python train.py --n_layer=10 --d_model=224 --n_head=2 --n_kv_head=2 --head_dim=64 --d_mlp=640 --vocab_size=1289 --activation="polyrelu" --norm="rmsnorm" --norm_place="peri" --norm_eps=1e-05 --positions="rope" --rope_base=14700.0 --rope_fraction=0.5 --qk_norm=true --attn_scale=0.132 --bias="none" --tie_embeddings="early" --parallel_block=false --extras=["local attention windows", "value embeddings", "an embedding shortcut", "learned residual scales", "skips across layers", "weighted sums over earlier layers", "capped logits"] --init="normal" --init_std_qkv=0.0334 --init_std_o=0.0334 --init_std_up=0.0334 --init_std_down=0.0334 --optimizer="adamw" --lr=0.00169 --beta1=0.9 --beta2=0.95 --weight_decay=0.074 --lr_head=0.0123 --warmup_steps=361 --schedule="wsd" --decay_fraction=0.646 --decay_shape="sqrt" --final_lr_fraction=0.0 --batch_tokens=[8192, 16384] --seq_len=384 --doc_mask=true --train_tokens=130100000 --steps=11181 --dataset="wikipedia_en"
Each number is 128 + 24 x the weight over its row's rms, rounded and kept within 0 to 255. Layers, rows and columns count from 0. Numbers have three digits each. The size before them is the row's rms in percent of the matrix's.

# layer 4 MLP up, 640x224, rms 0.126, rows 523-639, columns 168-223
100:148147141112190139133095129083132161157167147155126129137108106163107123187144095141116153127108105118151116086110134143176109095094114181097112125158113148132148116094
107:053083160140128126129136104164114106138115115136131147112132174160151148117141146143142162140126160133121122137102068120156145121158168124140145071102134132134129169141
109:134156123122130146108098127153101124137104114092136134062107190106133123137146145163150160107088158140133138123167107110100119131140147128090125111146088091139131142133
091:124084140141130142090124103155108122086205118127088112093102146147126134129146161095151173099108196120137149132113119139149157140148152133131079094106159127121110131167
099:097096141133121129137103109129119100068167131142120162122106136137134139134152145128133141094140132121134175106098093117163157166106159157161148136103152129167141115127
095:121117160160139098132161122135108151120091153087081136079135185143145125129160153163133127126129126129176119151151070144098130168136147096117110132163161126160145142143
104:102158109120169113139129141111103076167111096179145134147135143123108115098179174107122130130177077110122110100154128124110127158099089111156143172164138187108128136101
104:113167123130176099158110100168119099134118117129129148126163134130118136157110120122131145118143123169141149107104094123118142104124147082136093118173114160116131128130
100:139157096131097122158075106112149140122124088135133132118157119106156113100147141099106103154112102133148120085106074143159147164145158155111146147136136118142132153121
105:124122166184169173147116163130133097105143087133122130076122155140098147117135106100149129137147159145104141144119126125137137120130144122135123150119093105170122114121
106:148184107125141115173101140136130134136152094095103127154104129087134098144169140109072120134094168143117103174150117124074096132123138155110154128124133141103097127164
093:150111104125137142120155153119132129065110137092140092142146148137128137142166113133090130095099133092120119091093108108122129116129140141134136089129142135132132135094
099:141115137135112132081086110114110107132110091126075160117087126124133091159120125127128135130141114100135089056113124166131150124107131111107090147142144138120121109134
090:112114141145168118158078096138120128121155073131146156146089118170116127149088152120116163091118140120159115090120074122145141142104134094095110146115115130129091132189
100:107116108170103111131140164153149117113112128136142134108105130106148146135106088144149154097119156134143130124101129149090103127143118135116159113122124101123121116144
106:146137136126116129131140126107101141148155120175138190129110145174147143127115131142108082101089171150124176108132159171113101143091131124140126106103113129112147146117
113:109103172176168163170104111102096150099181126151124139134148170125106176133107105161148126096169158171137102136100132133138156072122164127171125106152098114158120131128
107:121152152137144133123094120145144138115166114064146136116112139155131123129156140178119115145110126113118162093120154154095113109137146122172137103094156131165105133165
108:137108139109106137117119126148119162138123113112155121137141121139121113133137188081080130127166173146128100125142130092172159130141127134106121147077103162091106104132
102:123084117116114114126168133118150090115158149120119118102145077170120144100115117144144121132130108102080184126089163124127093092149098074122139080124157161092160125155
111:137102103120100146123123158118074127160095122087081119128155128097106127132144164111129101083146135119116118132112120132154105135131133159107166117126131097119121167155
108:098141092122145100128140123127107134132119085135132117101080134161109145099132118088117163100115143143142074132128102118098101122127124077127144115141102132149093109128
098:129099123134092131172128101138108110125175113158053154150112125144106100143103124141087167133143135117126152158143083153136111169133126099110126143123131116108119131134
107:136094104126107169154153155094116116119123161091099099164133088113128131125155120120131132086129115121142119161093123137138169140139139147130123160127175106123109108097
111:136144108141131107109121171136126111162128131144110123140126132095115124150089113120167180122132127166118121152169104123083099116112143108123170108148164123168107156118
106:114108114132164131146145095126157109158146137134173150141122144188107150137144092116160108155114138155151101182112182155140144116146146096161099092120077096100103164123
100:109129074154150112152143124145131145169114141122145157132118143134120173120089080118174109103072172142090155115124134092128122135129137116121090102101114104150090128107
085:168142115072142102132135145128115121132100159139109052138157115140126138147122090142124081104160105161153153124144134124160191146111113167113088153151168129140130142095
110:118124107127134120123140122122134100160113141103098122136146116147146126124133141108141092107118146156150112121112119112119116105139144091098161089126089130143149140085
098:143093142117075151123131113136122162140104109121149160123123192189135135154132145173147118115184132149126149154130135150114134099124146089143114130141155142103131152095
091:145093129121107140125181085137110131138113149139113171082124121106134112108144118120114118131168167112119151108137147149139138174152132150118147137156103136113136098140
102:111168110138144138113109128132102128116134132155152109112126118199077163147145152093154153156122133136104157131139167097103130110136160127170074122117159082143102134131
102:142112163091118145161119123129150120113147116145152124067157130112120189093175113120136146155176114159115105115145161121171126139114140128131110097151155136131163137107
109:137159117131106124134101119151152121166124126150155139116162132071179092096156133098154110095103135150157147122139125106112139106110097138101159099067121156120129104135
109:134108117105129154117162076074085144097079097112157088183150156131109098125102159111090097157132162088159146115120117181077153125128114150159155087150119133102086128078
107:124148074151095159082080132144122124147082110151165124141149112091136128123169164102127127080119126148101097127144105119137115127108122088123101107121145122119112173112
089:132077142129159100100113114088109105133158136123115134110111133113115112121133114138162135109135172122126108122140168180121105124119128085116139103135136169160133122154
104:115150127115122124122128130117105163150105147093142097137126176127130143151108181094108160105120107094144102078153123176113136148102130121107172148155105131139118150128
102:102078104104143146136140108133074154115100123056125184088154107129147135096147104077120103118157118123121178114127135120140161160123113159197107136127114155170113148122
113:161161174122120130134101145127119125117123134101133117139117141148151116147148149151094159113136121124134141112149108129095143118107121100122137141153126156109164145105
098:157143095131110153108078152162106122135123105129132142131123158084112146128129121151149128089108094123092147150158146157128112103109116125164168128160180151142100107115
104:093131149141156134132099107138133135154128095069146120134109111169142114103124149118097127124112105163115173097113142093096104122136113112142166107163135143101111149139
098:142149134132107136126095127115131134115110100124077120117093123104133137114134123164124113093096118133096085092138117124100083128096131093100107129144167128128151128160
094:086111123154109140111121142146100125157108093130114109117155162142109152098117177104114105089147179124158102094128098126111156132116146127162152121133129116155106167089
106:109135098101114113129088119126108146124098088102107117144078132120136139113150093119123134071160134109134108112127126121110139092100112108108130165153152091180081175134
112:114124088150124122132125180145086106138094102128121071104149153136122161141164104094162101104111135103183118161162116103099123148151137116083103131096131118145113139109
104:133092179132146096137142158097077114135144129138148104160134132165125099082144141147148118080104117141098097122100166114110126094104113133127125073150130138141133134133
103:163130101103102122173115102165100132111103089091175130153105106134137153124109173130061151151126120137103135073109120102152165152140114125101126129128150135135126134121
097:126124142116113125116131139162111151103129110142098135127161122164094139081092104093156105136176122134142129120086171125167129102156097111113104090117109141151164134102
099:115142171104123130072145141136130131115149137109129145116156137175112139176165126119103140157126095083133164130126133146124119169137118103146153154128153153129136134102
092:134094132144076123098112143146105096147131124161111110107144141094147136113056112157071149090099167145107103129145110163154178124132144178108133097121110126146130155103
098:130155113136134083126166135150147122103164178134126118148100130150120146134132104144098182108103115120160118133156108163121069150130184133144110110118122130100158156157
104:137106122137125131106113136111123103112111123152102143103105112122089104171088076151093169150130138173129115134116091120153156138123131163104132161101141147149110127147
090:110122158134154094093069147143122125137123145149096094144104155139125133151080152141148148129117135133122152088121168163133194107094121131109119128089119108165072106128
094:129190163101136162166147120118122116111151126146134095114140157131163143141135112126108131194127145122137154135107139115113110108153142110110108082110121161125093109104
111:142092114120091103122075140134115163147153130134106115100130150119139103110069162158159091141149117131104087143147165136135118116095112119169121122141145122155152178138
093:100141121146145088090103098106127153144127118135113156131154147102074126195135085088151094096101164158145091099151145129149157118068122132123146131111108117181096121127
105:086129153134127126125170105131080125087141149159119147156163140162116091145120142108118112150134103091143148151162102105122116138142104143131139099132110139106148141120
099:147133149109142147153143148155151129088127109098174133132152154100054137146129116147102129160113146136090131140151144107133086128114116081165106107138122112135083123112
107:134115106132123108089104106115114088171076088127126136091130138154147118128123148103163089133116153126125137143147158114130122162115147153127163105179150097137106133120
091:149105112097105118090136143124160138126155129122098140174103105092133164154117092134108144118144109117078154065155143113187155137150125124116152128170102147104115134096
096:115126146164151136103109112105113133102139123109123130110121170136137140109098175150179137146076168113085099127143125103163114156134134119125080076104125141101097127196
090:150139109114144143128126175170142137099130124162111100102132091138092161133173177109159100148130111148117145155109160104167146108154125114119102112082136122109075112119
102:127150098092138125104154100085130156146087203108113115123118123146162085125184162168127091125136127072160113122139096111105105134121135127124152122159139095168130103098
095:116112127151139129161145131079118192134110133159122141133110097139138153095100159153103142122131117098135138139159092106056146130076139152136131139132128098144114173092
093:135130104129160136131145103115150134109122090136155107150141104131144127138167116083128121159115082108128153135163119109115103176142131121104101108139149127121139153135
105:120143103124115130156128131132102163111133139129111145147130163112157104074117153124149190108126125162174095124147135123105139145137093143114167117140171162123141164115
091:126134085120089137120101130144111142121158132077109137129153106117094091161139131148154146163186119080132153138167130135101145126134120146127154149184105126119146111077
097:127097138140082174156157131166101122145150150116126101153144177156140125153110117113113136132127124133146150168140177127128158096161083145176137157147126114163131145121
100:136160116117135097107134146121141123177159151151185124115174122107124126127160121172131095148153118153162108150145148098167106118162117108124096124103104149127093110108
098:145095118106086114136125119124101120104149091114137152108142148125144140085060138125124090143169162192145124112147149131170099106159121150100132154141107126128105089073
099:135106093167117152128155148158083090147102087100139149117136090130134125095130139096151115091146145163091129139151093100127111106107130112130080114090126065123118100112
077:098123144148137154138134120143161119140161174118133160144103129129114113119117098149133158128137128060152169135147122182112142176123119116126097129146175127155103142117
106:099114061142137134139121123124114093135126123142148106108152142127148119167120122121089142139125101156140159117105088086114113124132165109090130117140101111156088148113
112:082122119145138134165117109134142127144128081143114118124110134128128102140109095132139164150179146097154114167141088142156121121120159093151117143140113093124157116181
096:124095145147088142115109136115143116150162129172143144140141093178152134151083113143116136142165088109169124121123119133130148125135127134111103133070144140114130142133
109:128128125160135117156132143116144155127147135141157112165170140138109124173144112105113119123147143143172129137147149112127181110135145160190094072150096087121069164154
102:137177116124118106110102123134094158086139106106122114153166104149107129145148139123121164143133080147095154132119113145113114144113101089152161149164133168164123122128
103:138138098116089139117088130114157104138144187144144126152158125098140139130098101107097147096139114117142116111119134112189119153117130125137139164126145160138109145145
088:089157148127152059118130115134149178153099145099129118156098110136154110145154126157144167104095149130131116119150080121162084174067152129112115112087115148115122152143
099:126092137169149127124131138156128110138121117109109126099125159111132178119117165108181132100138143175141141104130131127157179085129135159137106107107116123131137137139
114:136141105141142110117158148130143110116110134139126145146094165123096133122155130110133167097122126104120125143172128104097101159128152133158112080117128162126113171153
092:119138126107109166107118139148146179127124143117109083137171111149147132129115123120129091146112120122141167147135161139138173138152145144103106092053163130105138107128
097:131105108108088129125108112116104119099127101096106145115148142133134110130125129137136126138131104141122136088167126149097159164165126108062095188170129142142120073133
096:135158153098148118156100110088112105154172156126114100130103141095144119180155138158108099146078132125105082109133146134123131118155117124121127117111115137098138122152
096:120109102125137088146129156110102136103102124099143092095110111137132104143156104154145105118161152129135146117142138132184119136108109110125115157129124119099144138134
095:150138148133150160154082131124168145126106158143146155123136145118112121145138148136162099078116116139127088125095172150082128084076134086106119125120136127117094119139
107:128096090104144101156098103176165096155116126100084155076128107096109104128116137116163125133119117085075178118126107119153151128109139123100140153122145140130153119117
095:136174106128149124148135131138136113129108145166136140147113134121143124128134103142097146100082151109168157071118100177100136167108156115128079079118167166135117154148
088:121130130149143139116139122125114138137153126147138161115113158146122119115108143100164131108129168129155128099159135102137093170131164161147145131166154109163105159125
097:132112094119108076125101123121172138114158137129134135152154105072149136116117084122113109121166142146109104130111139126136117123150119110114118135094116136098108125162
084:125094182128125107096171091153142157113146148178076132103099109143142103112111112154100107136152114089156107134094137160142117151098102143107130126141133152129166116126
095:110135108138141101127084133126161111097137112108114160134096152129137122151163121134122105105105142152102106106109140156172128113100135102112118126115152155159142092146
102:083133109151143106157145161118134085151104138137109136141082156114107142140131123110184118108118153157124090087113106134109137103141119129130113084121133083140117096123
114:121081162143124151146162128123134139160118134111138135152103141135112140075125088103142105171111166115132108138154084142117081172088136167180128117171122127161155170121
102:123093104125127139174126125129102082108136117161118101092133097136119126130107146110128137084115142148113137135093138110075133111127123149122159108103113156149098131131
105:133167130155098119068126135122142075123124125159125158098136139123119113126153109082152073123107141128125113134123100147141125167109111114114065129136164096150112132181
095:141137173119160114138163147111175138136162156106149113147135181168089141146110076116132155156122191115157110103102160124168180095144115105113090116137089170132103103113
109:111115168112160131135117143134115132101150140125147136139074067119120123121157167080119136153132127114148086125129123146162096099114089122144153141116109102114167115176
094:126156139118092143114145129124145109078158146124145098128140169138147131132123119142148113101163101108129154138142126149156135153093129102097136163155119132105123142155
084:147110115163119170094073133109152138109133105140133150104104145149126108131123151124140104139097139111114136112105154146176161161105165148146127137107165082130115143157
081:067090140123102111156147158100140150125102124149136143112142085127081104139156148155131100117111116157086099081122105130118126118082142147115132132125123123161125147129
101:099139148121165107118116149119152171120107128139101111150122123113129202183143163120142131164106109088096126133095127126124139107131149109123133136119134130116116160114
101:106147132116123094095136150117154084135136154096134131144161108095087091159129146149143140132133109103140174132148123134149207138085120132169172175161132143149145172150
101:136106120138117124092147122130141111132087142086067150097138103138118117123116142146113124117109129103164122119144142193150131139100152141149129131140153107125112125134
113:100120112148155135137117129141108091136134086138136101101136112151150113131112150122136109132132139126140095121145086166102106197130116133135119121135109130153152167150
096:101140117177097081155135123113166082138122099156145145097134121084082154138129096115095114108160130126150126112161111102095119083126130115121114095087141132175157135138
114:145095096106156078109114107123168070163130129105159139115154119124137112144114058131125148104102087144143115162085146093152154133125125140136170138113115146131161138133
098:124147130125123098133088137105098148138108104105130149108108110165129121160141146108148093110148118120111107099128136086129104146128163073106115146154131117160082111129
107:089107121128136096115103173137116139124122105159125160113112138153115116123151103153150104129123125121123101132117105126107084115123178145161117082145151121139155147092
100:112092062131148161143123150128110111119098124144113116164158136144103130141116135125148155065113097099156166155098101145152136131100132164154124127127173081209141166084
111:121153115143132090115110111161108130134126157119144118116108135108131117136099158103116100122131114130117122104118105136079092156134132124082152141152085111141091117158
091:129135075110100156145095144137153126147144136144114145157099143117154098165114072121130131142113106171101137080118130159112170166137139165108134142150137142120135111116
085:136153105087140150167129165110129116126109144154116122085175131104120178157141119135148126138172136113146107105126145128180114131153113177161127122132090131101173100108
100:161089103109105090102123143091074151155095126134122158122163098128132114128163160106145142154092099145156116125162162147145112161136138196114083163105151146110143134152
101:137138150133159120108090162112107078113101114140139146068135096140114130109092135138165091130093115128127150141105092193106130144124158104132088080151122089155133107175
107:123126143105183121091131145083164128098117096127137135163156167135116170115171119144105141155103096118123123127139182137131102140116174113161107096142147162153172159169